{
  "norm_place": "pre",
  "bias": "all",
  "init_std_down": 0.00192,
  "warmup_steps": 200,
  "train_tokens": 725500000
}
Each number is 128 + 32 x the weight over its row's rms, rounded and kept within 0 to 255. Layers, rows and columns count from 0. Numbers have three digits each. The size before them is the row's rms in percent of the matrix's.

# down: layer 8 MLP down (transposed), 2560x640, rms 0.0512, rows 2335-2354, columns 128-191
# up: layer 8 MLP up, 2560x640, rms 0.0513, rows 2336-2355, columns 128-191
down2335 099:192122106130163150117145113107102144144105181154123155125176105151171094145167089179058193116137144110112145113106090182111182100095146152116164160130125160151164111116113145154111159110137102
up2336 103:115084135112195170116133136140166115126112116092139024157106142155153208084164177158135148168081127158089141123120096164061146151156097183190164139081114122164135144119116141158078121121094164
down2336 108:174091171123159146103178125106112157094163122119168112090192162118133102123177130105101139142151040081149050096103110160168158171181150080182156167141145113113145116135179065179115139083101125
up2337 101:127138130153107118100127107127097161156118108128161112159195147140108114091101104166097109118076137142074169150135106161134103122095136075145123119216120112097070151188096129158162059093114184
down2337 100:108149103110073148125172110125092073136119106081154197140099149132157099172115168117120153159124108177107159172118111132171121106083134126075116072106129153108134173102128156105141057150112115
up2338 094:148065047111135174185225149094109129113174114179135155168118111120121134107099116114098141140112151134113160162079104113114135113071120123119173117148132186148124089132127088125169114097154146
down2338 087:088170218162158102109153181136100145112078124078095120148189104095133134102126154180144139168107104093151110112128160138110164146127149137119117101125084091146089194113151167152100175138157075
up2339 095:106130156067130074119084092111141220133161123107102153151097150109210131129122150150118151167121095179141122106131141183188145139154123025103119193181147114117109153119130153152141146115138150
down2339 091:113103112110121148092148127196104176088082110155141151090147140116073149099127128159135095152095190080098108148138138122115166174137143143120115102101195109154118073105125100119158135146150055
up2340 111:112143122126143096112117080095125107117162124132171173102084132117092136148119062102147115119104143122137113138098104062139147069072117148134128119074155141132083131071099132108133147116144183
down2340 111:128161147177163157171138103160105129144153169165119141105074080213159167044113142145112156158090089106127084140156089142172150166101133155151143137154076100118180097080140142141082109130215108
up2341 101:145131128141144124166134148164130129164107107103130140133108187106125112099083104149094167120143149130084136115196085122137138120174152120077149149116144120134197180125151113116089090104134142
down2341 104:117123157120091118147160163137088125133162089140116100121090182089112140118125152124137113106121142165102104114155112139134132118068106114146126208182139170141110156061161126154100128144188106
up2342 104:146027173129141099097103154104087123125116120111150116147155080116138130072091146066095156084109145119149107066106161169139185155110129128156087152129135098088107163144143167097084121143136087
down2342 101:167136166166140134169081127064140138130124127196081154143153134116111161134156109099131096191124157145079118094135122151160160152104110152148158101153131188177147144147101095063128096191130130
up2343 098:121147145121138165183123093089098085070144061110174165055184093137108144206117176113116108130091116094145066137109128080080171107146139108105176111105158187134066168155172118134120134128161122
down2343 106:124145136130078120117184144121148191105152134081130159098138171154158110135114123137050116115160092174151140128162135126145155133157162159099224094112104095113147150119165129112176108123123100
up2344 093:117136144151151139143151121066103097122060163070158129078134091083105126114085168160054154132172118096145141167120112165109131121106125111154105140153154176166137087149084092122140151178133091
down2344 101:123137182151143138096132116123164111128118159153092104145116065085120129083092155124092160151142144147064102067141116151140128147144124160147137084111115131133170101068089148145167165140157106
up2345 103:150105120139106094098086123105095101116173144056191107057128143122077149158134122106177112135119144147141130120114143120121082098147094146140137106102131084159134072098128124131157101075117164
down2345 095:152164158189179132119108123159102148136088069155148138099117085127156129136139114058150128155112163083080101139140150135198132092111134144102090092131141125172193107098137157106111073137130177
up2346 100:216151128126078078155130092084158069146092123154133159139101175086169190094117111128121102116123114129145087159182132212103112147063190135156128121138124116179216067170094081154119129158119113
down2346 104:111042181054126150130139122129114212113147155096145073129119135070170154169160161105102076182128107172148142171069140115158136149124193122129145141148146091104112074118153088146088125192174176
up2347 103:108070139168121114090117071109136165130132123131110167125104153133158078157096146120137174110181164137092071124135102078104131118161144124051182163127087111155142093150153116178153175094111085
down2347 105:098131184117182098125141149151183153173154104110162167149136190180044102159105115096107135161132153158151178158170137160131172033118123076116131138074124112122077124150183155140146096192172027
up2348 096:155101137093117151160116174108119113101081091098066153109077106126176154111124099123147157171159135052136131171140095174092140177127080156154142144138095138140136154101135142094168154119149144
down2348 097:088153164130132168087142103111143089148125145107130143160167057128121119137206147160095114158136100101174168120089166085142117162134104167125119102156091061118091131113104160079169125098130086
up2349 094:122090121077192118155144197142114070134167066044189145140127099113155172163171166159137155104127140128124118181138128088123089089136171150144145164141145161136151149228117119110096153093148159
down2349 107:119122111110184132149104089126075121090155149107092129095088064112168087115147193119144098057131111111182119106090139119116164120138127109058137134143148185107135085120177133123147123117124076
up2350 108:133135156140129143154114126123093061112093136111161115122159131113076068164128122158136155150126147124166115087143158129109094141141071127122128100156105135114135136120163111060130123078153120
down2350 106:109129211135126166093096169089080114127144120125124119165066136132135139074132121169114089136145181059163118142140177125228114119169117081132160093077133057144168136137117133127103072114097109
up2351 097:155126131143112034087145153105170148092102158150085101108156140085143128106127123152126135166074204151150111139142110165113187148129084105141049135125102118154072172156183189144075130157078153
down2351 093:128143000128135090071120125094152180134117137122092128114132106129112100147143102211163165176095101102142103116138165112107152149146161127156127102103170084155156160148134162101098118119113086
up2352 104:139107081118149155088202151172141151149157149105176112090125081131130081070114106049098085164054070142159110155110174071113143142107074170073127101059145148085141096185115062106130120113117092
down2352 105:125046126111182163128162159110109140129080119124095130129136093113103117136115161118101175049084186139136165061182138155113140057146145127089127132143133084097093183166197174208124126127135071
up2353 103:114125107114162173141174180137059094101108128196156159177121148151136118153128119171093118127048131141128139088112149103135072176119155141142147084146122089117182190125097202149065083105147107
down2353 105:153116166144125136063102182132185139128159084108095117104129112091123158126113178067194195114160108156121167178162142140161156094153143118124157123143111121122097054092150081137086163206137146
up2354 102:058122128135141126092138132087111128128152184113105144158091108143101139153117079170102171115146105125129062183098159092069084086123151108104165161115150120132060081094167137158121105138126118
down2354 102:097080147161142110112149078139089158107116096145119131100098061121119070128111093122142156117059134080131101147138151116138152134104139053080095116069148147157145126027097085134142099130150145
up2355 096:166093116156137136114143142113182121153103124134094127118122174096146131165090119159115108129097185157142177129109167117162159205144137084159114112163146085167148101144088106133153085076109158